config.yaml
d_mlp: 1024
vocab_size: 593
qk_norm: true
tie_embeddings: true
init: "normal"
decay_fraction: 1.0
Each number is 128 + 32 x the weight over its row's rms, rounded and kept within 0 to 255. Layers, rows and columns count from 0. Numbers have three digits each. The size before them is the row's rms in percent of the matrix's.

# layer 17 MLP up, 1024x256, rms 0.189, rows 920-969, columns 128-191
098:138055120077078150083138150122118102125154132165115115120136200141100138152129089132139139111121066197123105104149124100128137077135157090182174144115089150126104182115098141130101132178144110
099:105088118101202151111120102139125087142115107119121149154157147097138083048083121068149114082095129164081151118161155164139160121148135167171076154113180143124083126149088132094133198077122125
101:123167204097145141100127127133139123149079077086179084179203117173184111076151138167119143127186116096134168149127120121120100103144098119150130176116107104120150169150154118155121046042069102
097:163047101180196123134158165154135111120135120139144129132150133116115107167121068147127095105073104082080160117129107103146160145126115132121049117124104083101085116126122167132157096051087091
099:202106147123134156162130105128071185122081166149177131172129115156171104147136155163124107140117126072202041116159126137109048094131133102140126075167076102198122144139148140058115228169080122
092:093095129115133219135172121125112098136119118100187128159102099089086069108115114124096179094125203111099122077072194136137091121129119070101126078088114130174139157162078136115128116178123114
100:124194079166176159159153124123122119126108097129116063107083157169119131122097103110163150133080127051151146126135105106155156113080080147193134148128107057107167068070176122126135141136140144
109:114142124144129101125094093128213085142144143111166145176127147119191111114171093138110066110145121162147072165095158180127083115112147094104159115143123121101100128124119128132125052158149095
091:130122130118185080147084128096148133144122132099107128134183112107169094152158135134121158122105106120052131094105119169114099128163133049134149161183092107085082083128125113137107099107155148
105:140118132125149180151146173150082092165052147118157169157152109157103124095117126159093148118100102106132152144126179097104140172126090085134134154124145150121046193089114105154099110140128132
101:148175094171104138131087116118103096196164073160121154165156129181128089102163091163096145130136172152041138073127104144099111171096138154124127136114091159065139109185142195123130049050149168
101:120134143118152101138098107166110106113122152166137107160124104115125137097134121080090110123169143123130100166164102150101120123132121121144109123136133142140079150140158155122144141115057127
089:030121080139103115156081106098095148199101175155152148099105071136149122156129137134155177145141162199181108170157162156121065066160062132208172161202155159144147156176140121133143134145148183
097:107200124100121139150091142059138116116122086122089154086108170134124136158127159120096123104119137112090125150126163123158144094108110091095154111127110127145049142111184111122141144172130149
090:147158138118112129121130150115102144132192122101125194087124076135191119145151121123153139123161123127122110138140058105212093092124111063063158093103100117146166114133105108103147166178104134
094:110074146107111114155115126066108167107133127102127160107144118151099142088139106165132129124169167075112149167162133178127086112079098098176112099150068105142163145112091104117128174036101146
102:072132168141177124140150152140158091095136178106106171127162055118204131078102058139127162109096112148080092071136162120062115125135131122136128173135117113157171109126098097126115109130078148
101:155187161138148168137153124109180120102151130150142164134138170169160139133099113088035100098106134128130116152138140174077146182117097062111110164132126172114091109122111180084114140098137091
099:161137169079095108138049140121091144148175115115097072086108075108153131114119172102156155150125129147131140140101165111128083115116162124148167067142086129108091166151128152098141152086113138
104:095151152100060080143148091126121128159160112180105093153138090149138130141192170121112111148159165080068100103099099157104144113181089076151146136136139160083180140195112154100169141168122164
098:124122090108129123144090103078120144086133107171159157194111114140127108131117108106115097141098129127149127113150130186152097145139102157132121087084127191130057100096121128130148122197151104
104:153158151183085081117147161070078113131123137135118157074101192136127132104116152156140172084136095113123121181095154100142139131104148137126098096098123087167129109098082154128091161092134107
109:112083097141150120057138104147138171171141073149097169103098144075136099094107102110133108135132148105102081184152138123139153150063085125169129088085134166142092104079177152146088193147090145
087:103104219150121153142175089116113138129137112124143144150254156157122158102168118133114148124109181129120112143102176086156111093060101124129075125115079141139118120122124140146164127156144099
095:114114166060172148089120128122066139129074155151141110142088137179122110161126148136111165071131131148139118151125152141050144135144102092172097118083124084146134113209102075153130121113074105
099:137134109153127172175091110110064118098109127080119149164157182110165170119126129112130100046135128133125075093115150124099155147168119109169110109081082205082173122120168123125099135167092134
105:110149172130128096127065161104146093099156177149152099101150151155078082181128131140122172065068101141106080114173113164097118044134074123128205112109180129159124144178061155077140120148101168
095:158134095154141110084121140127155074116116126136108089125155147156089080138152089145140149152208115107193105120164166135169123103163074109117147048109151138166151101077131083171051130096129174
104:107111121167172116144183151104147143107144121095064124092111144182152114160136119092200107150089113132137175081140090169108124131154103134109139090168115101161130068136175122149097113067140079
097:137157156152171196128086120162117128132160115073149146118141078155207131183049094108150131124101143143114123095143133176094102134088144192119153154136231164126153133097120094184104118089146055
106:149203149146137106141199150106171160160176167153103082146114119130079135105112158113093147082049152162135066105127120150107049142184091092104070098142181103115082102170140054132103133100143103
098:091103139119164081056086058117140123063141136096133128138126148126111141112078125139175082108158049145103121149149133123115156096145062115157101142159108105098130198142128115117097130094082087
098:134120127201089135159144138107129137075099158184166206105166116120130100193069135133100061080099138171117148130111153128112140204177081107131166163104167110138161065129183124166155147052102202
102:136176124156025053168099135144143083108147143147152118161110111117103145120167048109147121064163101112168093112101133099149117082166193123100159156104091157090140131196118135140081083154114096
097:109093108082143099192133096141065161118147082150170143109166165090154110124129139114049167104129192118171110147145110166146096083134119136158119124174112081132172081135143121084110128120083165
102:147138169070185095134167151096113122131128136170147125073114098120061147148110108115115114109129129161128122126085109131106153137141135176189163131088121114097185075203144165120176103120154100
097:143150140153141125091144120101136158124125130159093170148137116194130124076157049141157145110144146150134142113085164109115128143107138159156069110093154124084149187081124099220082111106133083
109:132155089155101141111100176138156150100124084166160168130128138177129099076109143094128086124160128118195123112116095146123137126134175081149128075167142135104175182169172095128097095163095132
100:063165096177103118153092090097155181086154136082186119095094126158138156088144144162093132120085119089131120117170115137113138122148108085147126138103137133083091099172155105147115152124178133
098:104120115109078101138131164114122133099131102069107140133146154078094106174159111150117131115172189152084108148127102085114138091168110073118049093155143097101104076101163095111161130078110133
098:100137121101102124145152142106129125096107054127158171112083140208175144163160117064123102098087072102136135102115143161153081153139117097120046146179189038189181161186158120153147075123139158
099:165103080189105169139123126092118076104137134172148131131146109206097142113141139061077128108103125141111097179132115112169120083170122149137158119054154113148150116108082089103159106078090117
093:118097112098127056182124134179161102131128121103105128130168115111103098145159080088116187152160165184063116189136122164117140132119102119202104146098157155121135055169148152123111156102045054
100:085147145186120124076089098152110095058099147132152115097147172176110129040161135137077150148156151097142124081107122135147087169113096067142127128131128159136123090156174121128126095138155118
096:120149114087096107160132150119149131130119185122141069115162130147052086130130032091140130093181114127124166139089171146122105085101161152160126157154107126053091132116167133188104147193103103
098:108124125131137146155140153137090158041139118175123110141173149050088143115154100148118091220142102098106115130145160064119133142140090094194113115113131104139139048085137113168136078161110156
097:137151164110163071073177111155138133108159128126132122141131148090172193084164158058083117149099152145162107165091103146154145100157146080129097129108067095083127125148100061065120156153159116
106:138137113109128174075146178145146136125160120160083095110118151142124091147142134094159123087103138159098139116120097064111142124122127173177178187116122197114084117168043162106167162128138153
095:133125108106175150155135085125110158141127140098107113099077087126158124125143167123104097165098107204154149062158107154159102108094148172094150173108147170099146107181132099108106126171097154
100:155173137108147135165115033082090143132150130153109176140140184179106164133155083084115196106180129125167130172145117143175098112135112166138138144144103135167142107098060110144138156113084100
# layer 17 MLP down (transposed), 1024x256, rms 0.096, rows 920-969, columns 128-191
100:106094141129110073135142122166103088156141174059196121148182120162144074095118125131121134136153141133150138162186123149166118154088070136100050130059157083065167119067092174161106142162138132
102:141181089142141082139123110150155182125147117094104080120090076140104125120133124152131135131168155129113109135156131148149077128246186102073136092149095140122152148162143139157134102161180137
098:137152160190152101099103093118116158091168158141145144071141150151150129087080108116120119166167112157187123107123166093177132079074139076112080120126137145164175165133142167123102102105109078
099:122142153195133100170168132153157155109083160148158065133105048120111099129120146102076087191122078068111165126143140119184129135172095093159123106167123153154135180158128101097101175102125073
102:137130106104179156135113180123172082071119100099036140068130140129126157107059138113141113103120155096166126114141166130166128144135148172203186149093121160136142116152179165089194109119080049
094:151057133164131152172084168118150135115128160121152155097157096095125155081126086106144105199122105126092063119146101094061140143159146133064155142113107151141191117139118172031125120107130113
099:088149176113163123069129071148136158150158138131105120123115148155169159147107185142128131144141095090051134168154122113049095121176140113134165189137104126230075186149121162082157138138090147
101:089151100080097156141081091104121087128122118156128143122174097143109186086157091159075143161125121172100129136117136127136108121139146153131143159137125166088133144140158117144140138066129155
095:127144113107142147136122183085122105144089083120156141112100083073101079055157116128100084129140196114183095111194112136164107101168137171147142104102166101110115153184115124128112141208156159
101:215097119161160137116136149151105167145076108171093115118140152112132077184119150090167144108123144093129115153131123159104166106095123090081128209135146122127148162144075106122056116138135157
096:151155049126150186166051138124136154130197118092115139129132089089115119188100150129137112113198119079090180176098215075145084082134100130164150124109153114167087146127140143098153138152128113
102:162150150121097145068103135104163118096141127115134112190119124113141169135121113167132134087107125073173109120158129146132159148131124138093168100125124103176166104147132125133151125085103125
093:139144102088146144129172100111128065151149140140129131085161127165199101150163100133135087089092099210151164067155120118119136123137180127127150167124109081119093123077103107152167136169177051
094:167151114142152125118105135119069157125148140159148110121121145095130128109142156132107174131125168100120131186208097108157184154169206140130145103127123141125154152098182124110085102089135144
099:098168104105127101146099081126101143167131098127205137136148091044076097104130146093111102138143176066080133061142120183176143071126117124098161151149111053103137112122197127085124114118111058
103:064107107146112146138117168157081082096078149135075159135147107106144172138062100129086105110098154186064086101128172127133109104136161101177135122130142128140098129078178089081185056129163164
102:100170099188127127102115167129148164136151140106110117108124097107122123186077115087169068108116144075133034133116187121112175099107141120093110121144147155113093155122112176142160127169094142
097:149124083096107151180163163166139175141113055124190157086156157127183120128069053097115115118158114186097166122077200089074149126124133171134133146172071078146146179108058121156135096132154085
099:063139235119092122079118066130102087172070120088066119127165161127116066154102163080084094104111117111123118156095083131140146119157146193171132145128165136133142128136156225137155111140133125
101:175109139097142136107137169123158140141146068096220159153125174136123141140133088143204107118085137211129117109095107092085121122131137143168171077168112124074080094086175110088080087159165148
093:116141103083109076203178145078118075135156082133157122135098071160131182169146127108230151117118128109154097083151181109127108150083120082121144145112056052089185141110097140102132122153145151
103:111111133172125073090078069138148146173110090108189144126116151145061161116102165120112182126099185167150133077125115141102126111133152126124139179161106153089109118114109129160121058108148114
105:173172156138100135021114185110123177122149096130164161074117102128173099110135102094175114118173111101168117110099118159165127115136187138093150129126170087122211096112092187134117130103137127
092:142185042098081176147124119127191148092136098108066133125065140155152135136097193154105105130179127119110151143148098167158138117164097149111112115128140109053195122088154134099109180106104151
094:137098102141099136138091064165156124138127149138114151181156152099100131125101048092104065084166165185089167143123183142138152112130145098096200119169053091165114093087146093111163143165168177
092:161102117139081125027186076159145081155139200110094149174126113176163128133118119101186108178156160139168082138107151143147103129124155095125161053133109125122109106167094126112063120121129111
103:163142118167196153164139168180143115121170161130134155155145167152120152103094095065155120168145117099132165124174148104162152109129122062109117137145138113126061100149104117162129150090159075
096:144129179094159138178157115114106143164141132155167147108122143052092143133160130133119141177148154109049151162051151135193177047101172139166112078141105125144150177137177154144143146174151126
107:177151154126098110154130125125093159184082086099107090131189145109090036112128149070096113129159136160125080136105074123157141112109093152138166144116051137148108101156132092134089149113157206
099:102195139103038098069126157138161122125087147101147079104150181086174137140131182120121053095138157086167141173139079145138146121111131169108115160091153096092113082112145197178166130115120129
105:112125128063133145109102180163153104125155135100130091142144126129169135109129148167122162077113178135116118089170104159102118093120120131163150200157094191059137151114099147193128135172117063
098:136106101101106110133109143159179144106140162106133154177092114150123080111108092091116101115133103160174140126091026136116179138124223162183094164110131125175124159128112141134119143119146127
099:063100121133122186155140191125062143130126131140095147107127113136091152121124108187095153170107133121084172122139095130117138084141210169185164122106163134137092108181134088140167077149095131
106:111106055162091093134131128106142103106114184105079168176126131067074159123108147147191179161151110131143117116168137097073091103191125186096122143139147098148033154149048134136153109151184118
102:170107116162110174115156134108150143081121110168111139081100093114157164135081188158064089164182154175142115095175131182070140125217199106111092123123168165173119099115167140148147109126141087
102:171132176172110154133123143114142109072109132105130058155143055124092131147126082089163134092182092165125138132152153097189150124117178089099176131085138080202104148156178133168111073146065106
104:088159213125174115143149121141156128149146132095101188135104116157095162091107146109102114102161186075095160139067136144119122119149153146143160128079097162188106128148200132149134185157115142
105:139110047144042122080071122139206106128227107067123180152140129197091130116124106093121121099134101077142127191158150125135159119178187126113093128108176094138169148133140159111123091175184098
097:100063113058132086120156166156132093106086136066146121153156155152180181144081157149128136119113092066144149116039120118138105092151180155074167179147060106109096120097129152122116078158147152
099:125101177100153123131115124153202084189153178172113150164087123113123167141144100133168119130120104152109164146111123136129176100116122165141115112102223124171121157148172164130164152135155121
102:139111134138147153167085108109154108118119165114110094117140047100104074150171129177120174147113129120100150163180154111124161049210135137169140152135150152130100046133129150132106159110153088
102:119161110074164096072090125127170148168149096124078105142076172078109109181190216191134076161119162119118171086157132136122117108182110163101185141087112158131086133158190161175135115075148139
095:179050086167190124086131151150167143100153187152139150121119097113114147139091135149127091108130153087169104116105073195112137150111084144079105111153096073088113139108172104081128162109143135
099:154129152099083114100125089187187171113092167122093158183128160123119131147124121130124132169104169165128104125137121103118109130154161218126053147142129091098129143167134075104190154137136190
098:123124128164148153103168100172098122043145127163125115106134160124123040126158141127128146115106100116158188078102162102118120146076153143149150078127080132086117136120116135097137133164073127
100:133131133076123123123115162161137089137124147106142164107121155183170167169143115125137154110123115133086121204200126133120145169161103060139146150069197107098132119147138127133152076134124076
097:137128140131091115139100168163150160126054109071179132174089100107070144119105129126095178125083140182148127139070158141147128102146137142144136119136120142137160096166139098153075098109157172
107:093155153183108154123155156130118079113110081133151122171127180128152151184130159092170084103182114119126099000140076105169145121149102159100137136164170140083134085137162083141121182135112093
100:066107173118163123101121120116153126126155121115099126138164103154176128106078126117130143150160186120052140099066141133193113156136143118093142171139126131174119140124130168192111117118155200
096:190117071114171129104078111193163041116202146150152170145109128133137124163143158117108082114143116179156120151104178103031107112164064132107121180197097133135119157139114169114059163133079137